Weights of a small transformer language model.
Size: 10 layers, width 96, 2 heads of 64, 1.58M parameters.
Training: a variant of Adam for these matrices, 3501 steps.
Each number is 128 + 24 x the weight over its row's rms, rounded and kept within 0 to 255. Layers, rows and columns count from 0. Numbers have three digits each. The size before them is the row's rms in percent of the matrix's.

# layer 4 attention query, 128x96, rms 0.136, rows 0-76, columns 48-95
108:129154118169128129120129118139121129142087101132121133070115116132125086139103122094102111125174111076101136136154123149111137146094124159119111
092:129135115177164141124143091139134139135098165118127097170133113168125150107122141149136121104158142132138161120111136107071124153152134083149105
098:125157136126101116129123153143137132132109122141120142059106112067087123138138109091104136137119089091090108134131151114143156102093152162126087
092:135152099154149138130155112129136127127105110157190095128117133151122096091117140105117094118162133121102145135102180119091191137126125142154130
105:135106145112136150151133128125130137140145173104100154139140141121132171124134131168145148134088110165159144133115077136127107138121146077130156
090:157129141071072110137103164149170113123107120138143119081093149083118141122136129121107140112120101113077109145091145108152111120119154170104102
089:128102117133134149175148096110105145107132122153180151178133146138144133118134156147135106082158103151138153128123123118078110106143151089125133
097:122111134085154119122133133123131128145158139125105144113160169153139130150110112202148156131136123159144160122109133104127094172157138112129127
081:128156156092168139109137154139127141148145120095109141095122103113159128122126125165135154110149144149120158129123094122127112146127135125128149
096:120119153124112135124108144138161112113079102085133110157110083089117118151118132102090108164135139097135110123125138151141128119087131136096122
095:121118140125129144116112128140155152150115134088085117109079152113124158121083150138120137172073090123129119168113136125138095150098154133112153
093:115138077137073100127088129144158106116114148113141104092118116108124111129145134090134144129102135114123112131176144145138154095102144165147121
101:132153144141078087131116148131143099099113112138126116161124115119133115147167133108097120151123117097105089118126167147164154098110111140110106
081:146125107146126143147131107117085153124159149182161116108129131132087103083138132120155091118150090133102154151139132083121122104161130142144112
112:167096177104130134161119085107099123114143157156127144126124138123122144102130126157126110089142103145122139148095108135104086130119177079118146
077:158156117112142112103096113111153127136143131091124099084110135098128112130104132198118156131114119116121141149083121121127102143139127127145163
090:095137129112099118114151132099171105135111132113155133147113137097155137133094127111134142152104130105139130136137126132147161144057112140139128
095:124128088171124138126161112138123152143139123163125143145176143135101118092140136119169115142113117158168088086161140104123145098116121133181115
099:086132154140148141116166139123157142157112121111130132157136121122166156143101120150105142116112173124147146133124126151115144139121102095143160
098:111134142145106099125104141157167116143111097103128146142102135095140117126120150106095128166117101115146088133133174149125125134112122152106127
109:114134104135121121108087145143166091144138141097144119144123141091145098150127122113126108145109129113138106110145139120149149123119104152111129
068:146157155134095115127107098121128120122153119144119115079127143130108109131124152138200129115127113088085100137111159093159137064181148142115108
097:099129129171096130127105168134132081130156127090145143136120126110139127176160126119129151127117118116105069119083158154108107120133109150100104
087:133134133139126123162107121123092094100126129175138119095124133161116109127137111126109111127146076156080146177117096155119129107164139146142122
116:139153141129100103126118148137160140149107136109114109138123142114139160156118107137126154108108133113066134145104150128132128150176121117099124
082:168090170148097101164123118137101075113155142095121138094133139121117129129188154141108140093147150127131119167104120143101094117144102133092130
098:081167099150112105077135146154141123141130127086118128143096118122150134166120143112098147134079128144173111106118168153105125137101113150144118
078:167149117127114145102175098152139122164140136124129130111181154089076134110174113100180125105118082147126123129168107116132160107104115104189118
073:128136106139100106105168115095143119153149117086135109134142136126144095133087154184090135152136108144148163089127114120136091164130159146096101
106:111140095130085126076133147115150124151133143109114155145107131123154091123148115170114147164068128132157107088152150160129156128096109146154124
099:096161176149126118155098120127180087122095102114138160131128146100145131156103099117135150088113174102117139139109114114123172143139133081130129
106:119139151150126129159106138173143090092125115111101133122119137163125149130159105045105157148145125101123082170095155138122142138126124154109139
062:144137098107115114095131145117119149176155139123179118142139143092155143157092137170085129107125129150150140057130091145133091148125155137145135
128:103146121136105120112164139144153128153112160095104165114099112128157115148100115106125154174098138125148087106136162142133148165072096174106118
095:146148146160088151118143112119121113136123138131093123107149154194084142150123110122135123124124094134132124138139091122143085112150139128142141
111:171126170132110102141165152119157185139148148149117147129167129158106152124132135131183118119167133168109164129158093137117112124106096148143153
085:180094121111161193161102157107140123156121143139152143087123118127153112108102136143088112122095099137117119142149078137156144132148136091112175
100:174132144145106114140140078088144142132132148162102126118137141098114160130200174150147122105149111176127128104123113121115116120100133130114146
091:141132155129182175164114112135117141120125126140085098118124114145106129109116127080164107123119119122088090162126135102142152155140128126127150
087:143118101112169133136133094111121096129095171123094106118143146109134099123068129111142083113128154110129172153103107146148125150152151105113145
072:166107131113108121082137126142134097154086171109132105130104155102165089140122125114103120140119168128083157146147089114122096136126112122137149
187:100149153091113097107144158163171132159106118074119145124086097105158121132119107131137132181081140139127097114154150141148112141098085166124129
110:154090138122146148143143125118138127117133124149152134155151142127151122124077137148108114107185156093153133138093096165101113145116128092147123
099:126132076144130166128107105157090097138162131101107147083102159147123082103103158111130139152088085115157134111144101116112145126140125117117121
105:155113152169111143119125142145120084121129164144128109111130148129097167127091145124113153131122140123093132124126119123146159148126122139162141
084:113133124130132140112144087101092152162142126125096193134128124083132146114127163162132147133098161108138155086125090098118130158086130123161106
095:187086146154131122152137144128115104134099144125190127142149130110148121123100119143095110129129170157180176141150123138118113137127134110130115
089:100145135131092093092126125098169117137141096119096140126101118173111147127161138157114133115078162137154101113121149105125102086130113140146155
101:192117163116135084116136106130121121144076125135150142142140148125131164146102147130102154113156169116118196137157122107092116139072133125120091
087:132140114122139122123146099150120100121123142102120157127109149125116124090198137100176143118120110145146123129147161141114158102089096152083131
079:129138168157158083137115137175105126104141158122149094138119117099107166100126111103164072162168154118143104167125120121108096105147139161147115
098:114127155166154146107103103117134123098130120132131096140134116128149167134145132090133077096130177112090121151075120109109158143165105114085166
082:142109123099138130135095113117120114146070138123145125124141110113143095122124118108129107139165187105081174132136142118164124139176099097126112
096:117099134177160117111149088139117083120108113086163107137149097107132151149129139123082163137143090146166135114129150168117144114144139125128128
092:157105101154133153072162105148103099142162192167136143132108150127110149124153137133134152148141119101118118118160157095137138151121127144150152
094:169115117074082140131140149107104113128114146149068151123097166142101125130137163124119127129088124116110119125111118102160142101077140133122113
096:121145104136154138139124120172127128089122157117096115089120122137130088116149116082158092129143163115110107167088149174143146153146125146077147
086:107080135110187158146120113112131102092115126122107140132087087126156103126123133120111116163156162112178113111145124168110160122146124131127141
094:112162172110085172175095146091113133154140112159112121105080145168121152126057132131103162128129132107117124130137110141156130152121161137135113
098:167079105081101125097148121122134164154127146125135171134123138119131094134114121162118135128135163160145158106192120143125101126130100135167110
095:147094122103127137136099173127133101119104090131160124142127110121114108159088138149093147137134119133156131129102121194151080101145146163124112
084:142131190134114091136107136117155134087167109125109135137090132134104178101170137133151118157125085143166082132130158106117130107104131194126115
090:087113108148174139127185116123151124133091161114170139119145147129145138157140114158101137108114134128129166151119107117142144149169109117121147
090:135080125161107130117124081122122126141130146102140127122083105110111107147138146113103138134168127081164179116165116139045108119084110095141116
097:142177098141123166168171074153155131130138089101135130150146095129101160152155165112145102072133099112114148125144127150120151150133115097121167
075:109111139186125148123186152123122119136106120107130131102155154109149120153095142144158134138141143143118147142100122169157147103134153129128116
085:101087140121126110126144154091154113128120131168149115129112084191139165126149113141117090129160100136120129127088144132149133098110166100119125
083:113104131144114119115120176160123169136139123132113121145131133110121102138093128097126154139136152099146091126116109117107135153139086150134121
088:130154142159138146156135092083160102150133118136147127150102090133130158144150179146135115113093105171087151127122079125120165171138151109099140
084:142104146097142146129087086070120130140109169142146107109147134111101117111129111145095139164143116113107140169122105108155068117139147085158077
085:157134145132156145157116111117110145127150132137149102109136120131129127133160156101125152157150131127070153106145152132150167077123128150115180
082:121163142107116074172140124163166130153123139098104127116170171088139116149163165102152168127086151110122162115152147163150157140121127117133121
095:116151124101126110105122140143117153147119121119094101112137174093091109116114106102119162118127155100172153130197167121126129126110123157135135
080:127141121128115139117101166114115100127113145122155143174172126153130126157103114095124134157137154153144083118125137123129127135129120108165160
102:133114153137144122172121117139136150137139189137143134095144130106166168120099121132175121113121134131112115140122146108125149166107138149110137
074:164094123146166159145135123154134106122139117119158126122095146169130112084094156142121160166144120116106115158149115126131143156157135153148092
105:115194139129153119144118100126178102131077110131142174117115117124127166142158105162147131098136107102124129150150128074128130138111128145100106
# layer 4 attention key, 128x96, rms 0.136, rows 0-76, columns 48-95
096:108170160152118132113144137174125114159124158152120177075086134110136142149129110143154153155114104134108115103189138090137132129092131147130137
074:155204124136118104127130162183151119118119131112136165107137104102134142123166138135105121100116102126099133128138119149150150107067117143132176
087:105114120140140147115103132177090119169139158128158096115111127099150109158082105111175135111096132114133153118204167141126110109113123109145155
090:142128137115106116140102137166140094133111113124133168114130099100096154123150117155122149143127139126093093110137155118131114109066124138111152
096:127094125154161133124156101104136150097158114113107103163130126137148081111075148103119109094156159087132170158099129169126140151163111114122120
089:066176139161131122152141093097097173159149111130128143135145180109118159134112101135161163147132138160131149094116138124096122134128121110132144
097:137140123144132082120142119107159107101113049107091116099170100130112092098119129110097151120132129154129147156089102153148116130124132124157116
091:130101112115150128122139127136095138121140147111155076151133137142126111108107124098085125125133104150150156137092109157144102139149123138156110
076:119126118120137079117188102145149145130138165145164090155152151139169142151111109090114128118152159140131172124143129135164189138128135093128140
102:105117131135097132137100147116089176177148130103134143112131138145116117166127125119145139151116138150113094112160118128102124127132128141146165
113:117169135130132128166114148108110180143164156137151188115157115114119164144156111144160124151108117135117103072112138096160160130109107125142147
078:156124150106061132115100145125165117159129160167119136124106138168123157147116128179138109136108114089112095105154152085152097163102106144105145
083:144106116116109139109096112159110107160109117116108155082096110154115115168103087153163133155123129103105094118136127106096114117123138157119150
098:151110105130128096116114123120160080085089103130093134153104135153130115095129152166118153122130142150155153150112120149110140100135111126112113
102:091138116135141094106142155121115107112100120124154099183144135111106116110134137136124144124170106164164156128126119141119113104163129130129055
076:140115117098102110097137141158148139135118167130115174151153142095145123145157100112147108129111151167157110105127143143122097159140090112056128
084:111142141108109163113103117089109140160122106109108159109134116127118154139118123179171114153081109140081096123115121158097108120172105142119175
100:096129148142147125160138104106168119080127125148130094142116129123104179151086081101138108095140135114122144145079124108152179161117136100129091
112:109106155164154162127122151099097143163137148135106166099122111096111143146140122124161122159103089117091108077111153133140134138134098137116112
081:107134123131113160136119152144110147176144109132107129093118100124156130173095134101146129147104124129084090097137145156109112151164088170121162
089:097116151124125158137111153147136139183150089121111132088075106134172150128086121127144115128091140143084070094134122136116079163121112159129167
075:123112096096114104144095131138096128108094103097177163162102158131100111099136147162102142103126118149143130179163138150118117105134104137135094
084:139067123096108155097140139161105126197106147111139110107106105089133103138103143102108121150146141107091084121152124142151091150100173138089147
093:164144134132158096090131128134143123099129139129131113146168159116110094108150136164113149107145115139182171159139113105085121132130141092092129
090:115132138117104128095145160116099119173123162103157168120107118102154159152127142170130095130096143166129107084146107153157098130138095164111083
105:149117085106111106089144081124115075135121128131158084163134134122109113085127140108105150136139112116150121121145115126091100136137166115126135
083:079121138119088163138129158104133142173152112115120165114103121109133147159095105104158104149112116129082107104105138148184085141110107150112145
102:113127143158122105128131121058138125116142108123145123134184152116123133108117117166081119072197154132143159150093126123130096152139166090140083
104:104119121099136181182112137159088126167122128140115142123088120157124171153101107091134105154124170107104094102138121135145156148141104136125138
080:084106162111122149164133148120115188129162104129121133122130128126138131153103112105160090135116139137084112142078124144136113170111122148132168
094:127141138114093139112168148137115142178128155113137131105130123109102131177142150116115125138103126119090109090145129166150079138132118164100126
103:139126119088074106052090103130155104127105159124121107119128109113168109142176179143113167123110104108175141146154140120129117095129129142124163
122:119131153115119163151142138140121139195136124120120157109102108111141172160095105149128103166106157133083088107129116133150111181129115142097134
079:090123139141135147162140160124133160169166123126131130157131128100137139162091115138132119153075147120081101109119127166162098168131097177115179
100:119109156127167096124135121135163110089110151184127136162154121073154144128147122112079155108146143128171147122147155109144102150116154078107077
089:113153110137164098141144103113182109127115147127168108130116120084110166185114057122135170122133139102147169124147154082137164113151174093102121
100:114135105147143134133113087102117102125118131155124104175139112167109115078150149134114116133132116149151104117125111112096144156166149118109101
077:157102099091110138144145110127126061122083150141170097153133132113098163126104149112089164120118161154130139116114147083123130148162163133107078
102:141132118129153126130109099097158093067105134133116097140119156137119117081145166149131141097129104132173170160145141101126154082141164079131097
070:128134146114153179121125146116102106101111142153151124133114143164084107104143160137160097177113048136135121121155184119124154096185120162123147
215:117150130110108121123150139145133128175133143135119152118115120110136150154111109125151125163071156116096085089135122156152116164137085181121160
061:121155139166116144152133165073134131156158110130113131110142115140144171131093088102133109104118137135117106114090108206145133113133113134144170
099:141116105119151149108120116137099124137118067143144103139188130161147114144154137151133110122122138110146122118172182073107128118114126110113163
098:111134149133082130126118144150156110132151152112126129153124102140115116127114137112085098119120111113137142129126161122174092167118128147117181
099:125145134087115129145134093102134143128107098120102119105126143165162106174132108173090143161105145093125119110131142144128118169136144140080131
089:124110144120136138163116125125109107113149102148168086143160139168111121149096125112120124135163119131088132144115127161145146119097140131145127
083:167103133130155103132092112157099122160119136093086113139191148138133107118131090095198168160122150123142098113151163148101126134121095128120127
089:133133093160115107120175137133143085124106129144123131146105129106105147104148115107130126116137171128099143132110111177130088113097097153147096
100:155161112127093118131170127145100112162151189146136107103149155146114150172114103099130150143133168110137148094137117137114116138147138144139119
081:128145159140119103121093159105131103144153119136123092165188087128113131113116115114138136098164097110130137165109129114134079137135144137147156
092:149089134145100139131104135104161084134130134115103142095152114146128109130126149119134140177108159130142102133165152144162166088124130086149173
097:133121111099103149116105140119131115130104131134106130109093122142158068172121195126136146174054088131095093089135113186090113106129130173094160
086:152139153123191108152133133164112175114131170145119121126114113148109111131117148112163118131090093132086113100138103157116185125179137153132139
092:129105133099124142114118122151091173148139097118097145117116163099155110109146169117125168129140134095146134130112158147103118158079100127119110
081:138099150128087121129113102099139133141118109137103116167158153143136099104122145137096154149113168112073116124131102119120114154119127164157126
085:110120127153094136115135109140144114103118109132186140150122134163145071150112069145140115137148114141113119147082137161112126171144095198179141
103:118105123140143171093082139127150114142115126154097127132093107166165105118122160133154166160083073106134079127110117171130158097150106144146176
094:143134142133159155153078140176139151120122080139127139134172134137147078132132163086143157143087114082099098127109172146098147102085109113099183
085:106119118115140138145157086164160098104089152115114124142106125136107160165157134159113139163119147141132157137178146132139120151123121106081100
096:133156122157159115146151129118138155125167129143131132167169136170093152127117076083119148115153155110093121130114113127122140118137111120156112
095:161126113124108146106119118124098125130120094144115127105098134150183141115156108160092157129152153127146096128166127107101129157074120126097153
085:147143118125092108126116168106150094136086120087127147122130115106167144132127142123074149143159178102135118155137135134110130111099158131128171
098:143168144139130134134119141130113113153157154130135146148137123095083166089140160149186133106114126126103105110148138165102122130159161125134073
089:144132139105136107142141149121131110156122141164104147120183136147105090121144132090130175089111145105143160126118130126143086159107134125159118
099:091145158136145120089089161178102159135167084131127108106117086130152089080120102128139111129141112129105127132103108118129123144081144138183118
069:136075150151085166127124118123123119128125132124142146165102102176126142158114126140134118128131123141145143110153153146113137165133150086098113
106:154135071118089116136126105123110092154102152131138148142096118151096175157136114131147105117108149138166154143134154125099098117158108122101097
079:150139102113119138126118175132092116152100101136129134190071103128146175086151099119161104088134146138140159120140131083178105121112184115123150
092:136158139146111111141155140150130172158105168114171145149135140136149143150111099159129108118158115148132143153123183144127086142135118137136117
087:149140148149079124165158141133166095120117165126100100124172140149168135151140152128149146131112153137139110099095110092109127121126099124098120
093:113134081136090133095107128121131138134121161145130123189083144110122126083135103149128099140120101129098154133104126087096116131157127143146125
077:150117134119077159160096152144132106116126108118091144108104093122120140153133130172110084103153078140127085123122118060116121149089126110129123
099:102139186140149147126108154127092146116160089125128131098110123165125079123135141125087095140137135077104101120116123129145171125117139111119134
087:166173157104121099175135094113152127112106141124134182133132143108121124107131110095149142113104141118171092132132123112153109115131142140135149
092:128136163120148151090148114108167161125098133146117143150112091151114152120126124139108118147127126163157151135117110116144135115145106136134113
094:098170138135128127107181132104122167125185132121144096148134172127126174090134105152108101136112160122132111113084117129162153113156116154139136
104:116089057136106098053117158093125144124157138145098129101108141149143132141133185162105104146088111141107183115126107143156106121092097110112143
# layer 4 attention value, 128x96, rms 0.142, rows 0-63, columns 48-95
103:107133105120154126116108141121149140135121109168148179165120116056148181111135109097137126145107098142129120083134155155146146131087096116118126
091:142094154150102150162138153091115127127148104142084140143137150146143147128142143138111097104128118134118125146158153098079128150113139131110165
094:113147110121130149120115099114100203131178101107150158103116130097153123146126102122139118114113115091116106119109153144146159134104160118073137
104:100162117088146105101166128121180110112135157109152112094103104147065154134141124094127121155111158135149154132117089127139113108169110122139153
093:117185112117162132146119146159151128136136139116141138118123131118129127112131103089100112123100165097129132141068143172180130106138129107165132
106:102126076125116118145119118105156110129095105133121112127097120108167121107136128067088146115129172128122127142103140141139144136144132128116135
118:108116130101152144112118127108102171135108091162107147131136081120148142117163123109153102152114095171114120087139178176167138113154112122116107
093:150089152090149092138152086088107125104127087144162124132137122132118140174143081154143105129131114142099149120117101136113111103162140122094112
116:124116134145160146126129151137081111162175163168142118124115152116100144131138159118113113131129122152145140138150116103102115108089126117177150
099:137131079159154139130093132122118148128135156119075175126152118153097153118153122151123135123108121105141118120114122139178165115119156127116165
126:129157126117130106150130112118136131118121067136128157094127104105144106104155103117118107092154158126095143140069136138129131118160147139115132
111:108130130195126144150120137072097110137111159140075144146122157118108126145142107115125118138114139085157123126119186116174134149089152136130118
103:173101142133090145156100098106091119124106137102157092128152136144139123146090121126107120119145146151112114125147144106134140161198166120123166
103:126132141068131120117129138158163170113117136095085112132103102120139120109142122126159119148110113153141139115114131165121097124109086152087087
098:102124141156126099118164122151178102132104112125138137114190115188102116144123114081129159114155132134139136123115127119099143110172147141160156
107:135165106111126101131128163136157128137124113107116119098150099108131131151109134114107168126117136168155140107140095126093112126076084140119110
104:108132108138073169142117106075127213130130146138084102145097155080159117088165160105114115111098161107139113129131154154135117154112149144130114
103:124127162131085116179130167119134065121102161145139137146106153106105096139117128116090132127118097090126167157131156120159114131112135162117135
086:103108099136128099130122102086100147154090076137132142161128132138162139136129127158157132116152147168126125108125144099079133103162147128110085
107:115162109108152138124135135198146134124147108091087106103091092141136126113156123104139135116131127175124111139113101122129136129078104136135142
109:115135137173150169164110192147107124131144085136138135126122149149168133115121136154089116104125132168109100151138149164127164117153136122122185
109:142094134127116109120124181124108117122132153133139175171109146121132117127117113159095153132144099100147153117147140116161140155085133155109137
094:069170133158142132141121168121129156130099136153140146170105121080128169104180146099149123146076126142128110130140136193139166124128090118100152
098:100116132133143093142160128140150108138139066114123109084124123090152146126119110106126145114154131144092114138098146128077131099162105136103144
103:093132066152153111127105131123176139134092134142079159150144124130117136098163135088133135126090132120146116133135118170107100114102113110161134
102:122096132140140110110175145196137110157127122088161145131134106103153154168110116111148138148142107124143134112126141143127167109140130102165137
101:152139130116117144148148120168146092125093136113089148110148103114148092140103119158084184143170118129144127133104166111103116168094121155129086
097:098121070155114173112125105120104186141143152148158101160129125098156120100118182084146147130111166097156100111158113147136110144107122116163117
103:133129124160107125123133112141155102119157114100100135077151140149120089162092136154121162098151158118140139160112058100102131120122144153140122
096:153158109093128096101134113151151113105094149105135104091132082128132135156149114130115173156120151117110142136110102124172156122153115134120104
103:104127113143119109149107166099113197126109131102110151148114126124160153132154096138140132153128118159118101129154161145171157129159140103069138
114:095146140143122112095137146107131167137173133112095098092152111131132146141148097094122122115123153136119113140110153120144134124146185105146138
106:131125108146139128151111109119145116133114087166188133133164117118144165130119119115142158121133108137111138108120122127145157113174128117143124
093:121130169137118152174130123166123141116141123148118083156102163142115120091091156196121109113140144101120152162131131108070098124145126157121152
105:147130140108127122127108113116136124129134079120142182120154102132154121172116079125172147148106094138134111082141143131127152123114125110094123
123:129098134135123126099155113169162089118105137087124129067133085123129121149108149130160140117137132174170099141118077127066114127107122128115104
096:131121133132110133138118178191127129123180127111134136111125146153131130143116139195139125139143103167151130140162091089072126115076140159145146
104:101160114131089138159091128077148146120113119136167141129118112086137134116114155116087125123126143098126146126130156159189119145143125128158117
091:091167105119114154152076130071124174141155117129139156109129100077088144119152147160131099126095147164109108133100128143140133090118160094113129
088:150165199109098124119129143141072090110129126120114119134117115161113128118150155090151160115126086117099116134159110105133162146112107112148153
105:115131134136107128114132106068124155120113131102088091127156133151121139132127115100110138099117145069122113133108160151169123160121158135122112
097:161158130129142127088095136112140140133131159133111155153150127118097162103138104152128114146128079122125141104133152150169117134081119118125126
094:099126123122143113161143139120178121136120095143083102128121117102138127103127099098132119119116148171132123137106162109129113122152124162139115
101:153129153107155153131114065095121129120129069135118100135141113129151140102167128102148111116130160153059102105121108144144147130125116111123131
097:150114129104134136184099151163127103099106143143121139161057135131135098096137131127123126125135123180112111156132096121097127140133103159103138
101:066133078151123148120092109109151132145105090143116147148123127133133157107127134094128126112102187102163121119134112112115147119108137129185115
098:144124157105131151141152164149160116121155138112158115089128137077153104157099116109073128116130122120139135140114141140145104130096100171101144
106:109118076144122113115113146137138162126133076129125148143118135122164140115111139146171130134091129187114106140146129158114168135148149126113132
095:155113102146106161123150094157122128137127170143120106109125125166106123142122155129156157129167147151139127140142113105089115148132137139128111
105:113164149127134154118101103126115166115116102120099167142145102137110150102168122109175105134101109145132111083129158149126114138076113134094103
096:146086094124123147118138143107121166136124161099133125164138126079172132155110138109138110175117100142150119085144152149146119152118115116129137
111:147124102129101164149123127124137117113096157137127110155126132098167087111112191149089160122135146136138129126129098132122113147113093148114122
101:142123155129161131090133134109102072112159065168129115104141129155139145144118136128133129111134149119134129141143057093147164117128150129163146
119:114147109116111130122109147114189085116083123123138112134130121127135161119138143114108129114090152120137125130155135145179149139160087115122189
122:127163128133092176167125177114134118110096128118081085123117141134120114107096188115085169119135146142151131141142135145137100137093107152135125
104:123130097158068085086146122113136101137112105117105150132103151121168135143057139165108169111142140118130135132161121135118133147133121114129135
100:134168130089100129120114147100178069132114124114111127138129104127111142129111101093122113128083118137158128121126155115192123155117118133116122
113:124143123160119115158135167096132123134104128186103140179119170149112113107119135118088158122139169070150158140151162118145127152143129134150136
094:104102118131141125155116127155141142135114144161123152169137138141112133099137155108164124115133085145125134116142109152062106130146121149077131
097:138091136090132123131136172118137109127115129164135119175127126148112132122124132124121105156100108145112177111129165146163116143160117123134153
105:129130168123130127138122136074087119148153079187103118114149132128123103106147118115104126087137140097122134138148147104124125133082143144154107
100:159163149138121148131082146115133104104154160132106146112119171138080116114131129178089140134136111110116120157144120100126129147084153129127153
098:076141108150121105101129194171181128122135144105078122132089102122104138105167126104154119118122116135128148139124122142121122123122133131124149
103:134127099111116104131104122142144138144098161111196114140105122123140125133130143165105159139140149114097135154108108132113140118208118107147147
# layer 4 attention output (transposed), 128x96, rms 0.125, rows 0-63, columns 48-95
089:146125135128128124141129113123097131153099093134140146164146133119109134148167147171152163126177137120141143117159139103088124141066108119177094
083:145102146127127112122089138152133126117106125153103058130128157116169114102089120090070165159102114095120129134151119152147115138143108156086159
100:169137176131108120131139108137133123102137116057087129141150116143114126172161132132164140128142170117196106120124135088150149121105064126145135
106:094115114111118113135176138139117142123179162165180170122135106117093121182142153141094115107137086121140151146151091144122116083111163143114155
089:134143121138127093140142166095121140170163109106129155116113121129069127122158160164157114068123127130143119121196125132078130124107167104141113
102:129149134158153146109109135128144123156127092100127148095166153139122120119121141185124129092105145132161130097138104128093132169122168123121159
106:133135141106095087122107112139112126149111108147139146138102145156103115131104138151165138135133086143125138085126140083102121143069121149156073
098:099121132121099132172086111142105115095134133136114175134110119153109097134107139118100114154133132124154080108108118144163119131100113127122128
121:136078134131103133152167159142110104139125131139103088137108148138123115129118110129112151167140076070085124159169154154139119121151102141112120
113:101177117081128105171111143115086102113129117150169151117107136108099125092153156106178123122080120160134118123140137145137154083127126094170092
126:129143171136135089124124138158123144125198133156132137128120159127133105125125145144108096109097124161179078132107115144143101131113140160123152
114:105145122113118127191094137117153118138097103124099105128118152145102139121156117102144129111041084141102103104159156135127150111134151107138114
110:105128128147124152149088118117134107114120109104087105103091107154125115076130090154111111138145136114088146133121131134143154156122151135094120
094:156133110147123113094141119125160165116147128102129155143170127136150126123113128151132159127162134185162150126130124079084123156092109107138120
108:122116145071117148101150114092141108127133136153143113104066166110136126118101111118106111117087171132113118130085101177145125172139148164123109
116:146127102103138130089160092120142109130121134125124126132166143119143139147103135158100128115140167129112178135134106119143131131137118127107114
105:138160165143094103119095137161151119144134118112106093140159157133117155132096079153137136105099120157144164112134150105121101134155133136126147
107:093136148143171109111104153153164189157131143110114107134151112132149129144144116121106090099104151120109115129118124155120084117129158104109119
099:135135115082133125146093101101100060108101075169137122121091149164128110107105133137110109139141084135143114108094127114136155143107122173151100
118:169119118160141136103183120160155129132140179093122112130160158118163127147122133142140181124135137092136147154132143111116132142155080113124143
107:114137151144113083096136133164122108178106145105103128139106129091138115130121169125134134097140122082133154115159134162135113155154119121104128
117:140141144137156141146134135149136179137126105142127113149172102127148130149170142096125139109177167133125132128128149130113088103105117091145131
105:135136125119110088132106128145118119172095137100132131172141106091108144171133157148141179097168123086141162122173135133072109121110110122176101
090:175105123153130137112126107140100138146139113110103160129133159124138086134111154202094122108108144111194108087111131118130142175119145147103137
112:152138124088119129137113154106112105136119128130163107142147149103129165088112145141147169109114157167102144131135107128102126135137113106160120
078:173122117116122151123161105092125144180100092143131157107120118138108119170125138158155133118171166103125142105128153084131151184092118144137088
121:161153110109185129115154092115151154110107121126109119095127164147162140105146104132130107095101147152106128129096144103143122148141144107120134
108:113132113158089161096150116137160104173086110107110118160151122130102125167137119157184150138126120103084189126161146102084109140172126142151138
095:111128107112128152108153124109140106100148145126116133097142136099133137124121137093106086123078158126145104136101105165191144124189144131095160
082:143157103121148149141119107112114136103141128141151189047142113143113128149136129148141124098144127129174128113110112111135157133117172111136128
106:170142138101099127142122106147123123121126140079124084149127119139112124108155119133133129105183126128142174111121145095088136112093085124189107
126:163099188094097132128175119132163120115169140114098108099112172154112137146120112125136133136126088143163144123116105115141140139125126187101152
105:104127149123132124111113096090075073151104140129147161100099127126114141153127152171124105133162137093125113102130115143117140154115133122168089
084:118094123153109083126145147152150111140149157122094110154110115108160136118122100110094128130131107125121087153125131124147096115171128131093120
101:104144114116139129134114085063099116117095098134129162127111116130100117126156171134162120144139156140137119112130135114131178124077114114136094
138:135109075109155166125172086099135132096096128119156150108108160114126109096110132128102115141072151141134154142099111127154156156164132149133146
082:138110116123138125090174125131132114131114163111119101146115136105162126121112130097129114151126138124109117151093134137191119105180081131095122
099:110171131118129105107111145121104131156138112121131128131160116119093162140159125171122079075150155144128170113158093115093114113102164131139102
090:116089143075127047143131126109085089118121144105138113139149145129101169116123156137121077159142117151138168125126102115126121081138088164152125
075:113107134145152140122117137139170153102122205131122100106117139114145140111121126078136138161111118078121117168097122135105109099145119136152117
113:129175145123114146127094137135171132110122105087091135099164127122106169115126094105144140119101167180140123102122097112117151139109144115118148
109:135131154116126115134127143118109146099129124141144105155170107119143183112165132093150155147184169155103141152138129111108129107096098107156104
086:132128140148150100105132129135150137167145109113155151149137165131131126107105126179125131094097095202153123112122113135096127154096156133117143
115:127124143174112109140084133133116094105132151094126144120136127096124125110105111145149164167111122138159112126125128133111147172126122123167135
103:121115098185176124126128147163124138139144145123152109147115128113159093074127141148103135129112101115124124152133167165098081117126126112141138
107:135118119074122113121136124083139070137082108146128107107117166087122160147126124143146142104126104155123154120161102141107136147139143165149125
086:138136144154132117082171126137151174185138111082110166120158133129131123143114124168119124104144159139165145102138125112132130159095148100086150
115:162096159130102121107135099131124097157100148098142129153143110085136124140121149161159147114152160131151147128094150138138133154165067132174127
087:128145090111127165117145107154117095111131141141099099107095138118154130107110072120107114144095108096057133142093147139173138119181107134125130
119:136144117113119086139114107120127123092119145139125112161138134103129153131141134095160168145134123155133137127129139097107143115087075114170098
077:131135135136106156108149107100153134168087074113130150130141131166107127134124134166153137137163154127119182108135155077102144177093119119128098
115:089186102153154124082110121143136117149116134123130138114178135119162162120108124123106110116136161120126166116119121137136104143181151076119150
093:075120137132119147122138121133112105102129161156125130100110134108120119166137151078127118154110102091134113144133104188171110140173150165109160
121:091173145114130096107111131134119140142129147150167160134136115088129125144140161168125134084139126117155190140160090148093123129111183102131122
124:123163107135131118074139127153155140132126163109131079116153151106155150135110111123093133089107135115102190145141103144128111136166154100099140
115:159139121149137189161124118153133139117103084159147106155170106100125096125158124154120115081109189124143141160113115139144125117155166115123150
086:112144143151164117118130131121149184138123131112140117148191124125133148131142133166128132093138146164109161134160096124096131121077135096114149
112:112148149107110114140107146150139133136142112193114077130118111117150143149155121104110139088111116114099129134148135181122082102139174129119136
088:128092144143118113131125114142133124124131139134136079176112113115165121090075117133104163149142142119102104135127144154123103129118078131168107
096:107117163148106090127115166144141175158136119166150146163138116151135097135113131143122151117155086147111136136167127137091099133074145105117120
092:102121170147127107125096149157134134095147112162109092114111155149164127130113114076138144148084096138129089131132118161152107111148139176096167
085:119123135142159121159132151145120144081138157117128088131136098098153152112166125080112133147119129108119127157140131173151119076151126100118162
098:135095151116129095107154139137160143139149139151179123148139144108141121128130178122130155108109137161145153141129096141093122122146135161127120
100:139132132121152135114138121118113106153141122131142140093122110144138138146113141173100077103202140084154159112119136108108109138125160138112119